Each number is 128 + 32 x the weight over its row's rms, rounded and kept within 0 to 255. Layers, rows and columns count from 0. The size above them is the row's rms in percent of the matrix's.

# layer 3 MLP down (transposed), 768x192, rms 0.0588, rows 326-394, columns 48-95
size [103 100 108  91  86  96 100 100  95  98  99 102 105 107  91 106 108 106 104 102 102  92  80  95  98  99 106 101 101 106 121 108 111 109  94 104 104  98  97  95 113 108 101  98 105 110 105 108  93  97  85  91  95 101  93  94  96  91  99  98  96 105 109  96  95  91  98  91  97]
[[ 90 120 118 197 105 174 109  84 176 115 112 117  97 118 147 144 123 197 154 134 136 193 151 103 131  93 132  86 134 145 107  84 144 170  89 143 156 114 153 160 164 151  95 138 146 138 134 109]
 [105 138 147 128 156  98 137 127 110 122 103 123 120  76 138 177 152 160 108 148 101 105 167 124 153  75 204  87 147 150 140 110 114 186 183 105  99 136 160 143 102  91 188 136 100  99 185 150]
 [117  47 130 172  86 114 118 213 117 101 138 120 169 107 116 103 102 159 158  79  84 149 106 106 134 110 141 101 151 101  53 136 103 145 141 129  99   1 136 134 135 179 133 101 140 157 115 129]
 [127 112 141 118 113  36 125 116 103 138  73 106  50 172 123 122  98  94  99 150 174 155 122  63 161 147 114  84 208 152 135 150 156 122 150 146 122 139 100 102 170 106 121 200 109 117 176 152]
 [134 136 159  84 177 179 128 112 139 158 113 176 115 102 104  98  85  83 174 142 150 109 126  64 114 110 159  97 198 145 154 127  94 116 144 151 124 128 138 110 141 104 192  97 132 116  87 115]
 [172  83 103  91 127  93 121 151  97 140 151  31 157  89  91 168 145 155 140 154 166 171  87 124 138  79 168 143  66 106 104 120 142 116 118 149 119 111 159 171 139 113 130 142  77 196 132 105]
 [ 94 155 144 140 135 149  83 154 132 174  48 142 143 120 172 104  93  94 142 122 193 112 141  85 145  92 105 100 163 131  81 138 159 153 152 133 107 109 108  55  31  84 155 157 153 145 179  89]
 [124 162 115 113  60 120 145 190 133  75 105 129 121 131 126 145 128  89  83 163 118 144 165 146 102 106 136  77 183 187 114 130 167 193 155 120 150 173 182 158 143  98 128 112 157 108 110 193]
 [118 112 102 157 144 170 150  95 132 134 100 141 140 139 102  94 164 118 139  69 153 118 123 162 136 176 139 122 134 109 178 115 135  89  89 120 150 171 199 140 159 149 120 157 182 139 168 120]
 [ 98 121 200  99 161 116 133  96 147  94 182 141 136 165 137 183 159  80 108 167 127 158 122 150 141 156 162 116  47 199 116 171 198 132  79  99  98 112  95 128 140 103 159 106 132 130 128 213]
 [119 147 177 103  91 182 102  83 131 115 121 173 126 146 126 125 116  84 104 153 148  88 164  84 155  88 103 117 119 118 168 156 131 181 129 168  68 154 168 128  57  93  65 135 144 114  92  84]
 [127 164 133 128  87 168 140 156 122 106 130 132 160 168 161 111  84 101  91 128 134 118 122  91 126 115 104 149  69 137 162 150  93 201 120 127 111 222 163 165 109  98  80 152 117 137 113 142]
 [148 129 143  78 160 113 140  83 158 142 110 149 133 139 112 131 187 102 134  97 134 157 105 157 138 151 154 171 109 130 107  54  73  91 101 162 106  44 150 107 165  98 173 115 141  99 142 215]
 [129 124 114 163 116 107 136 106 104 123 104  91 125 147 140 147 164 166 147 112 106 144 115 105 121 142 138 114  84 112 135 123 163  99  71 147 147 119 111 222 148 200 120 135 153  98 156  91]
 [ 98 192  91 109 154 166 141  89 100 147 104 122 165 127  92 102 176 160 130 130 131  99 130 123 106 156 114  70 117 120 226 117 156  88  66 171 115 110  65  61 131 170 118 126 149  92  83  90]
 [ 90 137 163 111  71  98 180  83 147 103 173 162  38 102 155 103 121 150  89 155  67 123  88 124 118 162 154 122 111 149 161  75 100 102 184 115 163 116  88 167 166 191 162 171 110 113 130 148]
 [117 168 108 162  84 139 155 100 114 133 134 101 123 105 157 112 131 112 143  70  32 119 114 137 142 118 110 101 145  85 157 167 134 123 177 157 142 114  85 134 119 169 114 151 116 118 113  55]
 [219 133 167 137 146 137  63 149 108  88 165 105 138 145 115 136 132  98 180 158 103 178 133  82 145 183 121 178 156 154 129 165 142 114  92  62  88 162 169 151 143  91 189 160 166  97 141 171]
 [114 143 117 155 142 126 152 193  94 100 185  68 123 117 196 149 108 125 166 138 152 220 149  93  86 143 129 111 129 156 156 164 129 112 118 138 109  92 148 202 109 106 142 144  78 122 125 115]
 [155  74  96 147 170  88  80  77 129 172 124 107 165 102 131  94 116 137 176 129 179 129 124 110 166 105 154 145 131 105 115 108 155 126  70 172  83 171 125 159 122 109 126  90 184 170 119 114]
 [187  89 175 176 112 125  95 134  64  99 179 118 125 144 183 133  99 105 100 176 130 149  86 131 120 207 114 129 152  96  87 146 147  70 135  99 148 115  77 154  92  91 135 160 107 154 105 126]
 [ 62 118 117  70 179 162 112 187  37 200  74  93 150 160 113  90 132 137 139  74 157 123 162 140 107  83 125 110  73  90 116 124 127  91  79  92 110 175 150 159 118 106 116 106  81 138 119  95]
 [130  90 114 112 133 133 127 113  89 146 155  54 121 145 136 127 140 122 125 132 110 135 112 131 110 138 203 139  80 116 106 132 102 132  98 118 132  78 121 168 132 150 155 121 113 166  87 135]
 [126 133 150 119 160 139 141 120 135 131 121 106  77 130 142 114 103  52 124 102 112 197 127 128 135 148 172 166 130 113 133 102  98 156 119 119 145 107 130 127 136 175 184 117 100 116 104 138]
 [165 152 128  91 132 146  98 119 120 140 111  93  95 214  96 102  88 101 129  87 125 173  93 140  96 167  97 119 168 120 161  87 101 101 129 113 149 106 122 146 138 171 119  83  93 100 143 144]
 [164 156 107 139 166  74 159 129 113 113 143 149  65  57 142  89  92 146 150 185 166  98 115 160 155 155  97 155 141 113  57  82 135 143 152 148 135 167  79 169 113  74 150 168 144 138 118 129]
 [ 90 130 124  78 179 158 128  96 112  96 106  76 145  87 152 144  93 120 122 182  97 147 142 103 133 180 177 183 125 168 147 109  73 160 183 117 148  84 125 112 106  68 133 151 123 160  87 134]
 [ 92  86 167 178 144 148 133 138 134 179 129 152 163 153 133 172  37 134  86 142 166 131 142 150  96 199  99 115 132 134 112 162 141  92 108  84 107 151 121  97 112  87 126 154 127 125 110 183]
 [140  55 141 167 127 132 143  81 107 150 113 141 144 132 119 119  90  79 152  95 130  92 155 148 142 110  67 145 189 143  98  81 165 128 101 151 136 149 166 118 146 102  78 122 169 141 123  66]
 [ 89  91 142 137  79 121  92 127 148 105  55 108 106 129 161  94 125 147 113  69  75 167 144 115 146 108 171 146 193 133  99 162 139 128 136 127 166 114 128 129  59 139 153 155 140 143 124 101]
 [123  44 138  42  95  39 167 140 120 173 188 172 188 137 117 139  91 102 133 121 201 174 112 146 130  92 126 218 131 150 112 142  57  99 152  92 159 122 125 154  83 155  89 111  93  81 143 129]
 [121 129 142 116 128 155 117 132 113 130 125 105 189 174 121 145 135 167 159 161 171 172 156 148 117 134 162 110 134 107 125 150 116 101 122  76 155  90 202 139 181 118 110 181  78 109  80 156]
 [153 160 149 120 128 120  91 174 112  87 149  85 126 167 173 131  98 148  93 141 181 166 100 157 180 157 157 200 110 147 144 180 110  77 156 103 105 126  93 113 136 138 161 198  92 131 134  69]
 [159 127 120 109 174 139 117 152 105 104  77 139 104 168 120 145  37 121 123 151 135 112  87  99 159 165 115 120 172 131 152  66  97 125 149  87 146 134 174 118 143 105 146  95  93 137 133 116]
 [126 131 135 119 149 116 146 144 132  90 135  79 135 215 172 150 109 116  72 154  98 107 157 110 141 135 125 156 123 133 126 150 157 108 138 101 111 150 129 154 121 182 182 181  76  82 109 102]
 [116 120 102 129 165 123 112 141 116 127 184 146 175 136 150 128 104 102 182 144 164 133 150  87  99 135  65 140 118 150  93 143 117 134 149 179 186 179 122  62  94  83 172 118 108  83  90 145]
 [139 113 153 107 134 105  85 151 167 130  31 140 139 176  78 168 111  41 175 134 164 142 141 157 137 122 165 136 124 137 145 134 140 138 119 164  84  83 162  84 166  93 164 134 123 130 138 122]
 [ 63 111 128 158 128 108 141  85 164  79 150 200 119  99  84 136 138  98 117 155 168 159 105  88 104 147 189  73 135 108  89 135 143 120 181 144  89 113  96 113 154 124 127 176 177 184 160  91]
 [108  54 163  99 141  68 113 135 152  99 170  54 152 120  93 175 154 127  69 187 128 145 167  97 125 136 104 133  88 179 115  54 147 130  58  99  78  92 169 131 143 114 132  82 189 112  72 206]
 [167 115 117 101 146 113  80  74 117 114 149 180 117  27 160 183 111  54 164 117  93 178 145 132 173 176 134  94 175  92 123 126 131  34 122 129 157 119 139  97 102 124  89  66 120  88 128 172]
 [111 140 176 137 133 196 169 156  76  96 160 149 170 147 153 130 129 102 103 149 121 117 109 133 155 114  89 103 196 169 127 127  72 149 128 137 126 129 153 136 149 138 136 105 178 144 137 100]
 [131 147 118 109 112 134 139 114 107 105 130 119 105 196 159 130 184 146  83 163 169 147 148 180 141 128 140  87  86 146 180 112 172 141 141 106 165  91 206  94  77 173 139 117 118 131 127 148]
 [ 80 132 128 168  88 144 131 131 121 138 104 152 154 150 122 102 107 139 147 103 183  67 133 167 123  89 127 134 131 144 147 103 139 127 119 131 123 145 144 142 192 138 146 112 115 137 172 195]
 [160 133 128  54 123 109 136 169 113 151 128  83 111  89 133 105 117 149  81 122 168 137  96 152 146 104 165 174 201 144 123  79 121 110 169 137 136  96 151 144 173  96 107 166 133 162 118  95]
 [126  90 152 116 165 198 110 121  66 193 169 108 124 134 137 161 123 146 145 130  90  94  74 143  60 126 151 130 131  79 144 178 153 145 152 204 110 144 147 101  84  89  93 122 155 127 103 134]
 [152 111 168 107  95 136  97 115 135 122 170 132 128 141 101 127  76 165 146 164  93 134  92 102 136 125 169 168 100 128 188 170  67 134 163 141  91  65 182 132  63 109  95 102  88 173 112  80]
 [124 160 145 166 121 131 136  90 105 151 148 115  41  75  89 153 110  91 101 104 110 140 108 122 133  87  98 156 162 114 143 105 163 142 124 110 172  66 110 107 114 128 234 120 133 122 122 169]
 [161 152  90 131 131  96 124 158 135 140 135 141 140 139 116  64 143 120 149 134 161 121  83 100 111 120 103 145 142 153 136 104  80  86 162 146 164  72 110 120 229  96 121 158 136 135 118 183]
 [100 135 146 154 103 136 188 134 118 146 109 107 104 127 121 125 153  88 130 134 119 119 133 136 102 136 146 142 190 195 110 158  74 127  72 105 105 159 101 112  73  87 112 143 160 145 138 212]
 [138 181 168 102 137 119 105 116 126 183 120 153 113 118 119 133 169  99 173 178 153 136 159 111 140 135 117 169 119 129 121  97 120 110 127 150 127 195  91 121  97 123 139 125 128  78 108 146]
 [ 81  97 129 106 141 102 145 116 129  86 142 172 127 152 118 138 116 167  94 125  74 132 171 104 133 130 119 133 124 134 120 133 154 130 169 126  84 138  54 139 143  78  96 117  87 173 132 154]
 [147  90  89 149 182 127 106 113 108 114 145  66 110 117 127 141 131 105 100 138 135 151  97 168 119 166 200 161 145 117 115  89 101 178 116 119 164  65 140 156 118 140 124 125  75 117 145  60]
 [127 100 139  84 118  96  63 168 100 125 141 123  78 123 105 167 159 178 117  98 177 155 211 162 141 101 175 142 131 175 143 130 129  98 124 128 117  61 106 129 200 190 158 137 117 161  82  56]
 [158  81 173 146  63 210 113  82 150 125 111 108 143 183 118 117 174 206  90  63 171  87 151 115 120  97 116  98 115 104 138 185 170 125  38 137 110  72 107  45 119  80 150 143 150 155 197 183]
 [133 184 120 177 122  95 106  92 160 146 126 151 116 141  95 112 108 133  80 137  97 103 139  92 127 162 113  76 118  81 106 149 215 124 132 171  89 161  68 124 142 121 179 162  88 127 148 132]
 [ 35 153  72 100 191  95 146 167 144 148 152 146 138  96 106  89 117 148  92 135 141 132 101 122 123 130  87 109 127 115  70 121 156  67 192  95 187 130 170 115 183 131 192 170  99 174  93 130]
 [170 169 143 123 104 141  99 153 104 134 107 117 146 104 153 119  89 124  99 145 112  92 122 150 133 175  89 129 202 119  67  71 142 118 145  96 142 187 126 143 175  73 164 166  96 137 142 142]
 [138  60 162 140 149 104 118  98 117 101 125 165 115 105 134 100  97  89 110 114 137 130 115  41 105 117 125 138 114 134 113 115 182 114 113 137  89 125 119 120 141 126 127 137 123 128 125 148]
 [124 162 147  71  75 155 149 148 193  80 129 188 147 106 143 109 167  63  60 105 127 148 152 180  83 125 137 141 103  95 127 116 105 136 104  76 172 127 108 133  92 117 163 140 168 103 198 150]
 [ 70  31 174 100 181 115 120 141 160 110 112 195 119 160 137 118 125 154  83 133 102 142 199 133 137 131 138 125  81 138  89 124 163  91 128 128  81 134 101 120 146 110 142 119 139 160 111 152]
 [107 158 179 147 200 110 108  73 168 136 152 168 156 105 162  74 132 134 123 136 100 141 123  81 138 171 147 156 112 161 136 175 112 108 102 178 144  72 146 160 145 104 117 120 110 131 126  76]
 [126 167 148 114 116 100 107 109 134 128 108 131 137  78 129 144 130 138 110 103 159 128 120 157 136 149 125 107 123 140 153 124 115  77 133 106 179 177 102 146 117 137 171 102 210 119 165  71]
 [127 126 133 122 108 122 157 149 141 133 115 137 142 134  51  55 140 134 112 154 115 167 140 128 161 140 118 122 130 151 155  97  96 109  76 107 194 209 151 138 159 129 151 148  98 135  96 151]
 [105 106 175 126 152 187 157  94 148 117 174  81  74 111 133 130 146  78 106 154 125 120 133 173 119 134 104  98  97 132 178 118 116 163 124  66 111 121 169 104 117 204  86 146 127  54 129 138]
 [118 111 139  92  95 114 136  92 120 132 198 122 195 163 137 142 207 141 144 123 154  77 169 198 134  76  77 145  84 134 127 125 118 145 115 106 122 170 180 154 109 147 115 115 221  96 138 162]
 [129 181  95  83 121 111 148 153 105 153 133  99 118 107 109 134 108  92 165 172 123 109 165 163 142 110 127  81 166 132 152 147  74 162  90 192 170 154  79  40 116 114 150 130 107 108  98 128]
 [128 140  81  90 121  81 117 132 170 132 100 140 135 133  85 112 120 120 191 105  79  94 130  93 123  81 131 184 146 143 167  99 181  84  74 147 115  80 162 111  84  60 118 152 115 116 113  82]
 [162 120 120  99 149 122 154 165 110  93 198 141 129 114 154 124 107 106  92 134 142  91 124  85 149 136 109  93 164 131 152 112 152  72 176 157 177 156 123  98 113  96 124 114 134  80 126  95]
 [ 96 123 212 133  77 164 129  71 142 147  97 134 123 140 117 150 153 164 157 136 131 138 109 145 163 162 115 167 149 140  82 144 123 156  94  62 106 130 112 139 167 115 111 100 131  91 145 136]]
# layer 3 MLP up, 768x192, rms 0.0674, rows 327-395, columns 48-95
size [103 107  94  91  98 101 101  97 104  99 100 100 124  93 102 119 106  96 105  94  88  86  94  96  96 104 103 102 102 120 106 106 108  99 109 105 103 100  95 114 109 101  94  98 108 106 102  92  94  86  89  98 115  93  95  94  96  98  98 100 110 102  98  95  96  97  93  99  95]
[[176 199 144 151 175  74 102 113 128 131 181 176 171  84 132 138  69 156 155 153 132 134 112  91  86  79 123 132  79 162 125 136 134 149 170  91 180 161 123  89 124 132 138 146 108 111 122  96]
 [ 97  77  81 142 144 138 101 108 150 115 115 123  80  72  70  97  88 136 107  75 177 165  77  56  70 136  65 100 121  84 134 146 153  89 102 114 171 145 161 131 152  87 126  58 110  99 121  76]
 [149  85 138  97  80 192 101 156 113 123  70 172 150 153 161  75 148 138 135 176  72 131 114 145 114 151 150 106 177 143 169 130 123 112 121 124  89 117 126 118 121 129 128 151 185 142 125 143]
 [137 164 137 145 143 110 117 103  90 130 172 128 130 143 180  97  54 121  58 180 141 134 125  93 137 110  78 124 148 147 119 183 137 151 109  84 127 131 120 164 115 129 156 112  73 102 105  73]
 [201 133 152 154  97  80 104  49 157 182 177 148  92 150 114 101 132  99 163 163 136  39  63 116 114 138 131 169 162 186 152 151 113 179 130  88 189 126  83  91  79 143  85 117  76  91 138 164]
 [102 145 124 120  80 166 134 110 123 131 143 116 102 152 167 138 110 184  76 105 178 142 122 138  90 132 120 125 141 184  65 180 182  97 107 100 118 125  93 105 155 181 123 132 147 155 139 128]
 [158  60 153 115 136 193 157 127 161 141 140 100 122 117 132 103 125 115 123 116  63  98  94  93 114 150 132 106 133  99 196 150 133 134 137 127  56  98 160 121 125 145 147 119  77 127 160 169]
 [196 137  96 135 153 110  84 109 100 127  73 157 144 137 108 191 188 160 153 125 117 132 156  91 149 109  82 158 111 103  90 137 151 122 144  63 175 136 100 172 139 124 212 173 118 129 184 113]
 [167 173  95 150 116  83 145  80 190 114 145 127  71  86 173 140 201  93  96 203 156 152 127 100 134  92 143 132 123 131 180 150 175 139 102  84  85 195 109 104 105  57 157 131 118 131  94 107]
 [111  95  96 111 107  73 144  88 172 150 124 109 137  91 113  72 158 148  92 147  73  56  98 128 143 142 143  47 114 144 154 160 193 161  78 101  90  99 113 100 111 128 121 104 149  68 154  88]
 [116 161 131 146 143  91 153 156 189  71 171 129 133  87 141 124  59 101  77 118 130 133 112  92  81 136 103 182 165 113  44 172 145 101 192 106  97 106 120 113 120 128 154 209 116 172 140 119]
 [191  93 161 155 145 105 169  94 144 105 117 129 200 127 153 122 142 148 113 182 122 127 124 118 158 145 134 157  88 128 131 140 139 117 147 131 161 147 151  70 120 104 201 168 149 163 145 170]
 [203 137 116 105 111 140 169 167  71 135 107 133 130  65  93 126 149 189 141 128 127 137 124 114  19 131 105 125 127 156 148 119 110  83  93 112 159 152  77 176 155 173 137 157 143 157 156 165]
 [119 120 113 153  96 120 135 164 183 132  75 144 134 125 148  91 139 105  94 113 145 157 123 110 142 103 115 112  94 166 161 148 179  87 109  93 114  85 103 186 100 129 117 110 175 145 132 172]
 [123 123 161  87 115 152 130 131 148 119 133 155  81 130 126 115 100 163 160 158 123 124 155 145 133 197 127 114  67 158 160  86 107 176 110 110 111 117  90 210  80  77 146 100 125 126 157 155]
 [120 102 111 210 158 113  97  98 141 139  57 136 162  80 161 122 191 166 120 112 109 108 124 133 164  82  58 111 137 122 169 113 133 104 140 125 140  62 131 117 118 172 134 124 134 119 117 161]
 [179 140 161 209 148  45  88  97 106 123 131 111 141 146 136 148 186 114  38 106  83 134 149  95  97  75 113 166 142 123 146 104 145 130 145 152 125 170 152 160 133  92  84 125 173  78 177 170]
 [105 174 121 203 106  98 137 120  48 181 164 135 105 163 129 129 180  96 106 140 139 169  80 165 155 131 127 189 177 142 153 180 150 158 143 129 147 127  76 126 130 107 125  92  85  87 187  66]
 [132 136 131 123 136 123 155 122  68 172  87 116  97 156 109  81 130 168  93  87 182  34 144 130  75 153  84 131 127 139  90 158 163 134  93  94 132 145  60  98  76 123 102  90 115 172 122 222]
 [199  96 141 165 181 115  88 132 132 145 156 166 163 160 119  88 161 150 139 151 109  95  91 126 122 101 100 118 120  94  93 113 105 116 147 142 102 118 112 155 121  91 121  97 117 109 111 135]
 [ 79 108 182 142 146 102 127 140 139 200 105 157 106 110 182  91 176 155 168  93 166 114 128 132  97  64 104  78 127 105 182 138 147 108 122 126 125 149 148 115 137 128  89 169  95 100  84 139]
 [126 178 168 113 108  71  97 153 158 112 107 105 167 143 132 143 135 144 139 111 111 125 162 127 124 137 188 149 158 171 142  80 124 108 217 159 134 121 164 110  92  75 128 121 143  95 121 167]
 [123 165 174 119 156 120 155 177 155  96  95 178 146 108 192 171 228 100 116 101 116 158 130 150  80 124 164 156 115 154 143 104 132 108 151 168 171 105 204 132 150 143 158 144 165 149  87 125]
 [127 129 168 188 145  83 135 154 121 117 100 202 153 140 170 143 150  94 144 142 116 111  97 141  92  99 131  86 142 135 147 100 182 180 112 137 149 178 178 114  92 172 110 136 114 105 137 179]
 [137 148 105 170  98 118 115 116  69 126 156 155 106  84 146  53 168 167 134 166 199 122 153  92 102 145 166  76 123 180  95 108 149 110 134 156 130 140 101 145 132 120 108  92 166 133 170 143]
 [138 157 107 168 154 132 102 115 158 155 166 113 156 166 143  85 157 135 175  96 176 123 109 159 159 167 129 177 129 151  83 128 139 171 149 103 116 150 145 152  77 150 120 122 129 140 118 112]
 [127 142  88 128 153 152 156  93  84 119 128 123 160  90 139 156 172 133 131 142 116  97 105 189  60 119  99 115 104 115  83 128 139  66 114  99 136 154 114 125  88  55 115 218  78 132 106 160]
 [136 103 158 139 104 138  73 141 101 124 126 179  89 104 110 141 204 179 166 117 125 102  74 105 135 157 128 119 162 101  64 142 184 113 111 145 123 131  84 145 135  88 177 116  18 152  99 145]
 [158  87 141 159 134 132 166 133 151 175  99  98 140  98 166 147 109 125 109 100 104 151  80 121 108 102 106 161 122 148  92 149 146 140 137  55 133 114 184 142 184 145 176  89  86 149 124 137]
 [139  57 144 119 106  76 141 183 118 149 149 162 209  81 137 135 117  59  60 146 125 133 106 106  82  79 134 131 138 150 135 117 134 101 183  78 103  71 117  93 134  98  98 123  66 135 212 175]
 [ 93 129 108 196 147 148 142 118  92 114 128 112 118 126 187  51 153 156 133 167 108 107 217 134 119 119 142 129  77  93 142 153 109 198 174  92 123 143 126 125 153 163 190  96  83 111 178 135]
 [115 147  96  77 146 105 123 181 105 128 143 101  90 118 188 117 133 158 161 133 131 111 128 161 130  94 154 115 143 114 127 170 146 105 134 120 132 116  75 153 120 121 141 116  77 153 107  94]
 [ 73 138 112  99  80  74 175 182 174 186 157 131 177 108  88 142 100 166 159 120 165  82  98  78 138 100 102 119 129 139 133 172 212 162 109 139 115  96  74 187  53 144 104 132 116 146 118 145]
 [145 162 134 181 128 152 124 108 149 112 125 213 114 136  92 186 121 151  85 108  69  78 119 150 129 178 123  92 142 104  98 123 179  81 115 134 154 123 108 173 117 106 116 133  54  75 146 103]
 [147 138 121  90 124  83 124 152 137 122 114 154 120 145  96  86 172 123 119 155 174 155  49 106 117 147 109  87 111 146 148 122 121 149 132 134 107 106 125 176 140 170  93 129 146 181 103 134]
 [148 102  72  71  89 131 144 128 184 112 144 135  75 124 122 112  98 108 105 126 153  84 109  97 101 123 134 163  74  75 134 178 135 104  82 129 144 124 103 113 116 126 187 103  66 174  95 123]
 [147 106 130  94 137 120 143 165  88 137 145 115 154 102 160 125  89 176  85 113  59 104 124 116 117  97  31 109 127 117 118 150 155 159 122 109 140 147 152 135 106  90 157  97 114 130  51  93]
 [139 155  91  97  83 161 127 123 176 149 101 184  82 115 115 125 142 138  86 130  98 120 100 114 139 173 105  57 177 103  93 147 165 187  70 154 129  66 128  79 137 108 131 147  58 147 160 116]
 [115  96 153 192 154 109 184 136  93 168 144 141 180 105 126  96 148 161 131 177  95 151  86 119 123 171 148  66 146 109  62 125 137 252  98 198 131  42  90 156 124 134  77 148 134 143 128 138]
 [127 120 130 121 111 106 141 110 102 165 171 169 154 117 158 138 112 134  92 136 172  87  84 117 120 127  78  94 161  88 130 139 133 181 113 107 143  95 120 146  67 123 127 165 151  93  95 109]
 [131 117 128  72 142 108 121 102 142 138  98 171 122 117 101 120  71 129 126 144  68 157 146  92 146 115 117  86 163 117 154 138 135 106 134 179 146  94 105 122 136 158  92 107 182 138 179  91]
 [ 97 146 124 126 112 142 117 166 145 117  97 115 130 146 164 111 105 121 115 138 110 109 115 151  98 119 124 153 132 130  73 112 102 153 119 167 114 135 126 132 109 129 208 111 175 165 121  93]
 [138  61 195 123 109  55 191  98 107 190 165 124 122 123 143 125 144 118 150 119 137 113 177 134 129 132 124 166 103 146 203 106 144 177 151 128 127 125 102 130 120 116 170 114 110 160 163 128]
 [117 143 141 156 121 103 154 172 175 165 140 170 140 126 139 101 106 138 157 109 145 158 120 137 144 123 148 108 168 145 160 108 117 118 169 117 192 125 134 132 128 119  82 103 127  54 127  99]
 [142 134 112 110 134 126  87 115 172 170 166 157 162 108 158  81  91 144 138 125 156 146 121 111 111 125 135 165 131 161 124 115 208 192 113 115  90  97 154 152 116 107 120 137  92 128 100  90]
 [131 196 126  41 136  97 163 110 182 124 136 121 123 121 139 148 139 152 118 127  94  68 177 132 138 150 143 166  72 124 117 140 118 117 160 126 118 145 127 170  97 170 131 137  93 138 100 195]
 [134 137 128 133 145 114 127 102 121 151 136 165 142 123 123 107 189 149 140 146 165  95  84 206 127  79 135 153  45 129 162 108 117 159 138 127 106 151 128 134 143 181 157 100 105 177 164 147]
 [139  88 121  89 157 190 191  68 174 119 101 170 146 167 135 152 131  98 111 152 115 165 115 145  88 174 136 149 178 119 121 129 128 144 103 139 106 117 117 165 163 164  97 139 135 175 160 109]
 [124 146 108 168 154  62 163  83 165 141 190 148 118 112 121 158  93 120  87 125  89 114 140 121 173  87 108  91 160 109 141 182 124 122 147  84 132 110 121  99  89 119 160 179  89 153 131 139]
 [133 154 132  90 134  97 161 117 159  87 122 160 107 153 134 117  57 103  86 136 147 156  89  96 166  97 117 138 119 168 193 139  71  65 153 127 158  99 132 149  72 128 196  98  84 101 109 191]
 [118 161 204 155  96 112 197 143 140 119 120 129 133 159 170  84 131 123 121 112 110  94 144 125 109 174 174 148 147 103 143 139 138 100 152 134  59 115 179 134 101 106 134 138 156 158 146 159]
 [144 135  85 169 139 110 136 109  91 154 133 116 134 117 140  98 129 143 169 178 199 106 163 171 154  84 152 171 168 153  93 159 205 159  95 113 147 101 127 178 153 139 136 145  73  77  99 211]
 [159 133 111 193  75 152 163  74 137 122 144 110 139 135 113  95 150 158 105 146   0 119 107 129 166 125 109 121  81 144 153 176 158 160 108 110 182  33 120 144  79 127 141 176 135 137 151 131]
 [ 90 111 198 153 151 139 114 148 188  98 132 183 147 158 118 137 175 173 157 127 105 140 142 140 101 156 135 101 178 129 155 145 131  90 156 115  94 144 129  54 105 152 129 116 131  48 133 180]
 [102  59  82 107 120 100 155 126 105 134 131 107 111 105 106 134 160 127  75 111 102 152 129 119  86  64  84 116  81 115 166 123 102 136 164 117 127 180 174 148 110 112 134 125 161 134 143 132]
 [131 106 165 168 144 158 152 137 134 112 112 110 179 109 146  89 147 161 144 175 107  90 112 101 146 149 154 142 163  59 212 200 114 147 154 235 131 120 101  96  83 183 102 146 139 112 194 116]
 [104 105 110 148 158 147 178 120 162  72 154 164 207 146 118 183 108 135 135 109 103  95 120  85 133 103 124 198 120 142 112 137 180 104 178 121 114  99 111 104  88 133 172 149  45 138  92  79]
 [222 147 162 152 113  82 196 114 142 116  82 166 172 120 104 135 128 153 102 116  98 151 164 129 133 122 145 146 155 119  90 142  99  61 166 115 206 131 111 145 175 142 163 229 145 143 166  99]
 [ 50 117 196 154  88  80 130  66 192 163 141 140 109 114 139 169  88 167 122 182  91 150  93 136 136 101 109 101  94 111  81 169 151 152 143 137 102 147 176 136 119 153 151 171 102 145 130 182]
 [138 145 127 115 136 155 125 117 179 135 169 142 141 118 117  85  65 109  39 138 163 110 159 182  46 190 108 120 168 151 202 193 139 141  96 173 105 140 133 163 123 111 101 134 117 184 187 135]
 [ 70 138 145 154 170  88 157 162  90 147 134 155 177  97 127 135 111 182  63 117 148 143 105 146 149 140 135 114 194 133 137 131 155 112 156 135 152 142 155 121 125 143 122 177  89  87 163 162]
 [ 87 163 109 156 142 110  90 140 112 137 116 170  72 113 128 134 163 226 162 123 126 165  67 151 110 139 157 147 132 113  94 119 200  87 145  96 142 123  69 117 147 185 134 137  91  98 111 120]
 [145 149 179 129  80 144 154 133 114 104  81 137 125 168 135 124 159 152 107 125 115  85 103 148 146 160  67 157 115 147 165  89 124 117 122 167  79 140  92  90 190 149 101  57 150 153 107 132]
 [119 137 140 175 104 172 118 183 143 197 105 142  65 108 120 126 184 110 118 121  80 127  59 122 116  79 155 124 159 143 141  83 148 156 116 116 141  54 135 163 131 141 133 149 126 188 121 114]
 [124 161 137 115 118 158 153 172 158 148 142 118 148 107 110  95 128 136 149 124 171  48  84 124  95 110 123  74 190 130 119 168 150 145  93 150 149  93 131  72  52 139  97 115 141 166  94 135]
 [ 81 135 108 139 158 142 191  78  59  85 179 182  92 138 138 164 128 110  96 146 193 139 131 145  97 173 126 219 128 139 138 169 176 148  99 121 163 142 127 170 145 141 175 109 177  59 131 122]
 [107  96 132  85  98  97 163  85 131 128 159 162 128  56  89 143 140  86 110 106 154 136 135 133 131 152 151 209 126 146  72 126 131 150 140 113 114  70 152  95 119 229 116  96 159  84 143 130]
 [124 102 106 116 133 111 111 121 147 102 183 187 118 105  86 134 170 192 142 129 120 128 136 104  92 139  32  97 111  69 101 156 110 132 200 154 143 153 143 120  98 130 156 146 146 174 145  97]
 [172 117 169 156 120 191 145 175 226 172 164 118 138 139 192 151 109 177 106 106 148 174 139 149 106  94 125 152 116 110 128 134 166 115  89 121 121 144 163 123 140 186 123 143 169 160 104 113]]